Part of a small language model's weights: width 128, MLP 320 SwiGLU.
Each number is 128 + 24 x the weight over its row's rms, rounded and kept within 0 to 255. Layers, rows and columns count from 0. Numbers have three digits each. The size before them is the row's rms in percent of the matrix's.

# layer 4 MLP down (transposed), 320x128, rms 0.0725, rows 164-180, columns 0-127
101:129158134114115148163095135130114128072086129116084094149114084136136100126118099094146147141124137098121179121118162164118152154147092114128099112118081134136182124112140155131156110144152093131107160110122135147144148124115120123113117139142130150100115178154158155091128132157113152155098122147080137120163110177136096123140140078102150149133131081148102119156121097159096132143122
098:138166152131157122117106096123158169147135156089137138131137131132142093122123115144121138083124118171140125074129124122079107128113109104109113110143145173118101067157088138124090146100124117090127177135145148113146165152132144099135089139175113088101107121134135088123151147131109079128106120121165127171136130144164128104135148087095137103173164147106129128106128114158153116136125
105:112079140155116153110088103111094134110162132128153145125112169122136104095125147165085135126107095135138110138126114131131126126118126140148144121106114163154158159144141149149132144137107102089099122098146164158088105099139099072160172149163143159144103110080157148096098086167123108115137094155148107099125122107099163141148131151080157119124098100120079146128126131113142121127149
112:101154119148151120129133100137112118105156108146127119117134048095094104115109120117131131114137141149126136141128114108144104155112100161147097103109140107122121142130085119110136096152127111105144140156183131143150122126119144099099133162112131116112100160111153099152082102185144118147121131126110121097104128092150136148081133147098192130123163124140132149175110092076099111133188
093:099136140138074117086133153163136108145136171127129142154129132114106046146147123123127160111123145143080174100138135152146122104117152092105114126119150125147143109109096144105145111173123126130146153129152159073140167106148097131128143089082129132155122107112092129146143091106110097140135102116114126170139116148133111141138153127152097173161113133116180149100123144132159102094106
104:131122150120093100106104177170114161101138125064126166122111117124146180169116141109102134138095155183142181126145114111163160099133117089123082149117148151079133077103115145148123153154119106159130164139131143159117082138134102122124089134139093100113148129127149118112117150154127154116102118132143119127111140145114111146091137098117117131081119126146112114136107134145090159133154
101:075158106145107140118169119162136117128116150124107158118147138150083156131068130093134117080138124160131072091087125171112133114157127125140147127132141145147139133113132077126114142163115151139103115157122126112118092111138117139064103145104097173084128127118118078105122121120133099106149155150109124147156130152078143095118137146150122114120119110143107154069133110102131130106113
095:170152121118113098161132156110142172167136099153154109144112138120168111111073130103086140144117117103181153140121100127106077109175133164126083143138145099135166104098126114115108135141060099130144103134160178114142118128155102122171135129139095148126166153144121153111117091111119149124118152148109117123108100101157127144110150123112123123089110146157124145134143125169130110112155
099:090089113143169143130127126112146124148104070127075091105071145149113111125140127094168115101130116121162093093130122140110114123120116169147090134075116159142136119135146112128159115135110146154119143113133148101120127125087113088124134109143158087116124104140110106147128132121140141144098063145151121087115136116107133171152117114144123202134118133130154122104120160140078109152113
098:102130154094094108162120099123110132127155120130105132138152115122112136144113142070144150143151112119143148155136143154110073082096068104130134102135132139112182115131106118139089167115091111105123082122098134122099144133093120157147147149137158133167167152127162092125127116100092116159146105104106135113118100161132132133136113109100093128173137138159165083140096141157127102165113
099:092154144131110147169155109119150155134136120150149117115122129090131138162141141117117150158114134113168168109189128116129116127129150088110102110156114112108115146129177159132172159120118108127105168110139060118128151124114106157101102120128119102150093103132128129139154135145151158127137148122115128146100159140159105115104162089094139061155079121129114117184174136153144134139122
098:173173101115072113127094118092095151144118129129120121130126144130145167157113144118114114111116133098139162115171163127135147143075129080118150171162151140123119128098128106120120109114149137144113140136103115116165132105107124116144127130148143144151123110175167094121135162128135169126124039119102110120133112147127091154140113105083083129081103133165131105141150140111133141167129
101:139119187128147152173101091140097162176176076145107145186127089123129146127138116143137156135114125101103124175145162098122126132154120136100150143183149113101125146148103155130159139096099109137151107143139145137146139149161133138167151126121133153141099106123107159135154135143111174176085126131142139109086107133148121110119150132171102112160139167134132139103121157113107110137136
096:131116123145127112144092078129106153147129133138127184068116108133119114124120127164118130101168110144118137186114124150128140152127113139118102122142130154162146145128118131138128079158127140184101112155126122054114107086141111082166111121142143139154143158160166110173120179131131143130117121156103138100144112139155185127141142122155108166103120112138120125104160146138117175143135
099:074172137140099140111127115118124148140105107135102132173110099159153138100125119104093080120136149139110143151118154126104137142107127135156134110104100142163158109137134135133140118081123144166147119112169100130168150102142108113196130149097130131129098150109126140129124156118118096178132142119126149124142128158127171137122073118083087165156142105149138114147162142172186132159114
098:130117153169127123205149126161099103153119102124129144138087112135134164101125110125164127127101096143094150151095129110120144141136121153132118122153101125103069106083100127101142169084139109196145164144136110117144099135116145135109118130131085131159153165132144125090096155116127146140156107113124194151113109096123101129141121102111127151147147103176134146139151125114124139103121
092:172135132145128125121129118124108171130099162113124186118133100147132139112121099135113109159090136133084127128106140120140152118136154141146132134083150174166165105164148093100137096128133159110118135097126123165078095120167085094113119219112138122135145116157115161134137101125097162126127150125174126086112148158103115130131149154143160138123109109105139139129110136108151094153115
# layer 4 MLP gate, 320x128, rms 0.0727, rows 165-181, columns 0-127
093:116094090121112114162112105155121122093131131100108127125159158094191158132121111143130109150133133144123131147128117132137116130126146162154146145124102100108161120112116127117098193109169079135121133111143125120166111120159170140137121085143095131137182132128172094168126137115135162142143154124101154141124124166158164152161116139144122094125132126189138121139132124137101115093055
102:127158128140155108167130172136146114153135125104147120101151176107134131096076142127140167143120126151093147100113160115124127134124092124131122123133110077102162110127103131138114152120095140149126119164136131107195131141134175135139146111118100149145109077140098143155116106108107124131147140104116188118108096085131111112129162118136144116188164133182132094178115134124087125135111
094:142128112167147101141147120127137165129069109148145101132122139131125121097070154155139117108149122126161122156141123155085157114123121167130121112111105092074089127106122148109163127130140120089084105143117126171174157165111174143122147087125084091151101153132153154106125156147103140145111132152114144175131135099105099149168170109122154108131097107131127123096129136131140121137097
095:102106123154144170123141110123145125143114101129126087127131088143140138101132138084152068122135092108119138153136115081117133150076099122106126142113096129104112175129135131164103136167092128128139143168141135129123163113151126146124107144093130159155103149086107118167191130148101083160110091120135121127133118109128125124121112099106118181128162188134174101131133110096122112130099
103:138134120112107130151135115111141134136158114108151092129104143085148165064119127155094128146097133103116115136110134125097145144136119104095156140159125181114099135091140154139151099111132173174119118113125110152139107105134098136156142109116065131131156194200144131184128154152117116124123143087125142135163129163131140098124071145141099125144121140113102148130159134132131120107144
096:142129076111110162092113158166102070120148103171112091139181141100117100106128123158115116152144118129147145094146105136141098173101099140167131137129129149134126107092143110140104127133168075114129145127142072118125105187101156151175132115128100143141110134102155176090158104105144165165133134134131127146111140139123155125144115129143081121124095123112151126131120120103121150143140
099:138174144088141096141140142136125135149160142112135123156121143109197164115081149123127108155087149073122170125133101131131129171151119146130111100160148069132176127120132113082137105134106107087148140111150122143156121117128155117117141153139100109112118169153114148109117133142134103113140146145115131120147084115105088151095138115140196071103146135157145140140123128158139117115143
098:132068141147123103146167155117099153177126094168095118150098137140138143117088139131114100092105114171166150160100085123111130158125141119135138089091141129109121115127177140120122135081186147110114146107128142138140157117089130129108155159109112101163157129116125106163125100097095109098149130112153107101105148119123136133139125090130138128127103110186131142105152087124141091151127
090:152104136131114114085180161156127117114130139144142099145100122084109114103093122144190123139146111101098114131111087171150118111128116062129159107116107099144099134087130153136125113146163148104070131123187158116144077140108113126136133128130116115106145115112115109147095095124122159124135135100130106168146155116107150116131111167082144119114144149158110115124123121099167150115093
103:129152170110109131143169100130135123131132165177138101098088134100133104129136128104133144133137140120157162162151132125123143121108142109120090093162133081129137146127134158157157128112105094112102148113068088143119147135125120165075119084128111126158113114113135150104151143132144142140132142152107137147135139112176108118108163128063130057136100090130126140187176116135134132132123
111:121082155135138102128068133101133145160092123155131138206138145139123116134124150109124116066121129164106130147139101160124131174149125088147164114132134109132140119147129162133121121106140085099124135143110091136117122126116143143143101133133110138154119115078158173165122089138067147147129111133144121112119127161129124151077106108186136120105135137133139098159121100149170101124107
095:115084136152092144104137090109092133079139103170160095135140094158132134089137127138112158164152106100168124159144139145130128131121094090137157151138156129109129093126088113162157128150119142133126100125105175112131130111138148121120124140100116140162115155117118165088134136153118185135108081144166137115095112109127162091080122142140160134126145160143128126109134170164113113171157
095:165158157156124128131145101134134155157195099121094157105130165133120102146149121112184126138151132123119109117135147078133080146145092145148126109119074142110090149152161091127133159133127125124114118084141141091123106114095134182142135087129139103129121166114157175161157139168132159143134151130136138132128117115128128098142145133142174088117099136113135143118126178104113145098102
098:102108137131129133129135079167157078110175178131118094181136123107078140120159125112148114140103158100108138121168147119132129143175141095123090115161125144149152150137121153117118167108141097122116163121126073107101112121150139112099119111124168130114123121125145155116156113135149124094152120157115149142112076102168142123132138078139166101130132153117120157139142125103092124077159
095:163148087116163149186127121173162121152135149116128133175128104115111113120099127112117104077080078129119172113128118157125157134154121159165117168145132157096109114134133101139127140134100133125111142146109134096142089129099199138145102119083118113093156079143117128131108126095113142094132161128104105124115122163133102084142153095101122101139129129163116141143131113123108148102137
094:129109135146145153117149150101104135137117125150105132123168129141123151124077088110129079131108155115089098099108150130131138124136140142122115151091139126117155110118136085167094114159178181155095152146089133150115143119085091137140081161139120153150104088090165142171117146112159110158157122136142124144141133159103150125148113173153108111107117135083090153151169126146145141125106
104:124167153117124134122100115124120073100133157117126096119145135175104136130149104128116060112128116110118108139135151128112090118147116113108095150128135149110168121145104177107148111114082161120143138169126150066094134140147111131149091136157155139134125108137086117163155136134147114100175089102110127119131124155115134098137078081135123092136114124142167136142138111113114126066167
# layer 4 MLP up, 320x128, rms 0.0722, rows 165-181, columns 0-127
099:121158127118124101167158072114149152097168157112154148161118110106152128098079137136098098113107140189137151121133157071138110148099124169130137141128122094140132115109108118140105124114138100098133163167146110123152165138143143138116119073168111124156130099106139126133148157108122122137122114120149145175165104147156170133139147074120136096101099143160119125146115129152139105156098
111:106094137101086122119127109150108129145125133118189159111120129131145144121127182155111130118098146135159128150140160151144118148127117088129120086093124169136121136154137105151164128182076147117150165096130092139112130123154119111125170148121126118175149148125193139101135143125121137142107118102166129079109116122176165112116092136154139135159141085104102110147087114133128130102099
126:159161126153165120161135101146125135134143092104160143137135065107117098064088124101153136111112140097120130132133128119108152188120116175158127147114120116106131111123104146086149145158154156080115130147158131117154127153119154114124141115118147079109090130111178135150079107160120089146143107140126139130121160093104112165104134139124162121142156099124123158148091109108151105129142
095:115118136146111141113139092128118108167151122106168089112107106096110157055113121144121113148154147155132117140119127097145118165120132104133109141168098157087117180135147122130112152131094124126105152132113139172073156118126131114103138129121125150137074157133142060173124081093123104162109156150132119151145120142128110116119112119112136138087124176123097126126189132111159126126129
106:132180149141128128112117141085124139080131124095110181114143082083141161148088155137141146130162126104115128157137153138132153117140123157080174153154145133169131154131143148122177131161112163109142151140145146122116165141149141110133120133124155126153109137106142103088140124097161113099133120143096108178120151156078184145110145140123103164133125158131122154093110131126088117125161
100:150097114126152131121105105098121137123107106143113169174097125132107150114129115126130148110090168077144117113107172112097120087142148129133123132142166135142122119121171089135131131145135135163138106152100111148112156135180134079137131121121133118107099097123133145164095126126166116116158098100124120123107095116115098132158117155153109160129157121080129155160150199134100165147188
100:150104120147146125135072086123097146138140119117161150128161114162111108110124146156149140150141114084107078103125115130151150131100147154141109126145131114150141146088116092136115089095123129126116119122153146166133136143148118087169072118169166097114107125173094061143082107121131128126142110126114154145152125092138125109149147156109150153117120159155136104110082104111086143125154
101:130110090104144105158102132120100110149094085143144060127160111128117119151090159115124137088142108145093156146129117103118126118093133134138131132095131129126147151101129121098090129112181164106189197116137119096156127127137071114138101170118124133165107114100085138137108103085085102124127123117136132122142150113121129133139148160160142160124136096128133132137147145132151085104147
095:153095137140172159161129174140139134145140145141105132123115153126136102160108163155131082168138120081143141176128062132130141115116135088111116121143116115109125130119096113117134171167078115127096151116153157132157132108115098097122114115139135098124148113108114124103124079133093157174130149131119127163130116170107158138129100175121144138148100115080149113147143145125156184151114
097:128110104120130164126142125161119091100127073137158122117142137095187063120158128118111155087151112140122103115079146096144125152133158132136104083110101141086153095101104108139123143137150141161140154159140142117118147110178158110143125119124122147137145108120165115158120105099088128129109112137141157160130179103109152141125117139090122172119137152140115118117107111101138145179083
102:118099120139111136113181170167072133109159177115115166103170095150111097150133121135168140143152125114163138157144136119180127150143142142132093110113140130128132160154139154112119140150117149157135123079126128140182112141126114121123105104114134152135132117107131104071166146116119094121139125130154134139134075074135145125153155136108122115137171101102105112113146128121056133143109
105:114095156121118145148146122164086166146182164126116143155147106110147139132209143144145149148143099106140126163134132155124154116162098130127093127150144099127124110174076111130118124131087147155122095119161134124152140118127127144100154160109115148146148125117157173086135140163115153171129117104140148104087116132109146099142125125130097131147130143136107139060092135105109118162151
093:167143079139116180122145136129118105136142113134111136133140136131139115125138131100161131077153165117137133113116135127099137111150092127137112167094089160140122140135068118126152181121091084101124142120150122152100087125097145106172093086147095140189106124126103124118138153149134152131134143080135131143135127136123181099134158123106153172143083132115126119125109155122109116174097
098:108118133183108128152122096129112089123185144093156104146136124112126174170135139106114158120091101110131159170112130100145156184145111112133102148147100138115125134180121137142110141141128136141109112145168149110094131121139100135120122124164154163124145092177133110141163131139114125116128118115102125151097139124089146118122115099151208152150164123127122162141110112112103086094107
097:116142117132098122146113114077122136154150105108120098153147132148163173103131119150157145116115148118144109123131148145079125129115142131114125138172107150132125138164159092114142108137123169147147098118159107144143183118158139170169112161152118124145137170114091118104173085152107158172122114134149142133139119073085140129116092148135152100084163116128159131125097149125179108161128
093:154122092134132140156158128079101163132143154121097121114119146111127116115122101138110104115137154139136119147131170097140112171088133135148124134174108141126127123174135116136118118192154135127116172105095135160116133116133133127158114066135098148178146131120086129118134096134156127143201172122131098140158121095143168145134116157122093134106118088154090134129092117174135130134107
103:134121126126149115113142133128153165165123109153132095151151131123104085130111150122090214117091163131129130112133103136156149132133111147131166093124136051160101140124142111100107139101118145144099144094117132142154132108130159092099171126088096101112117120116148152112142172148116110126127152173099092133104113141104145143171132162113130132105102134147099100136119119078115128154102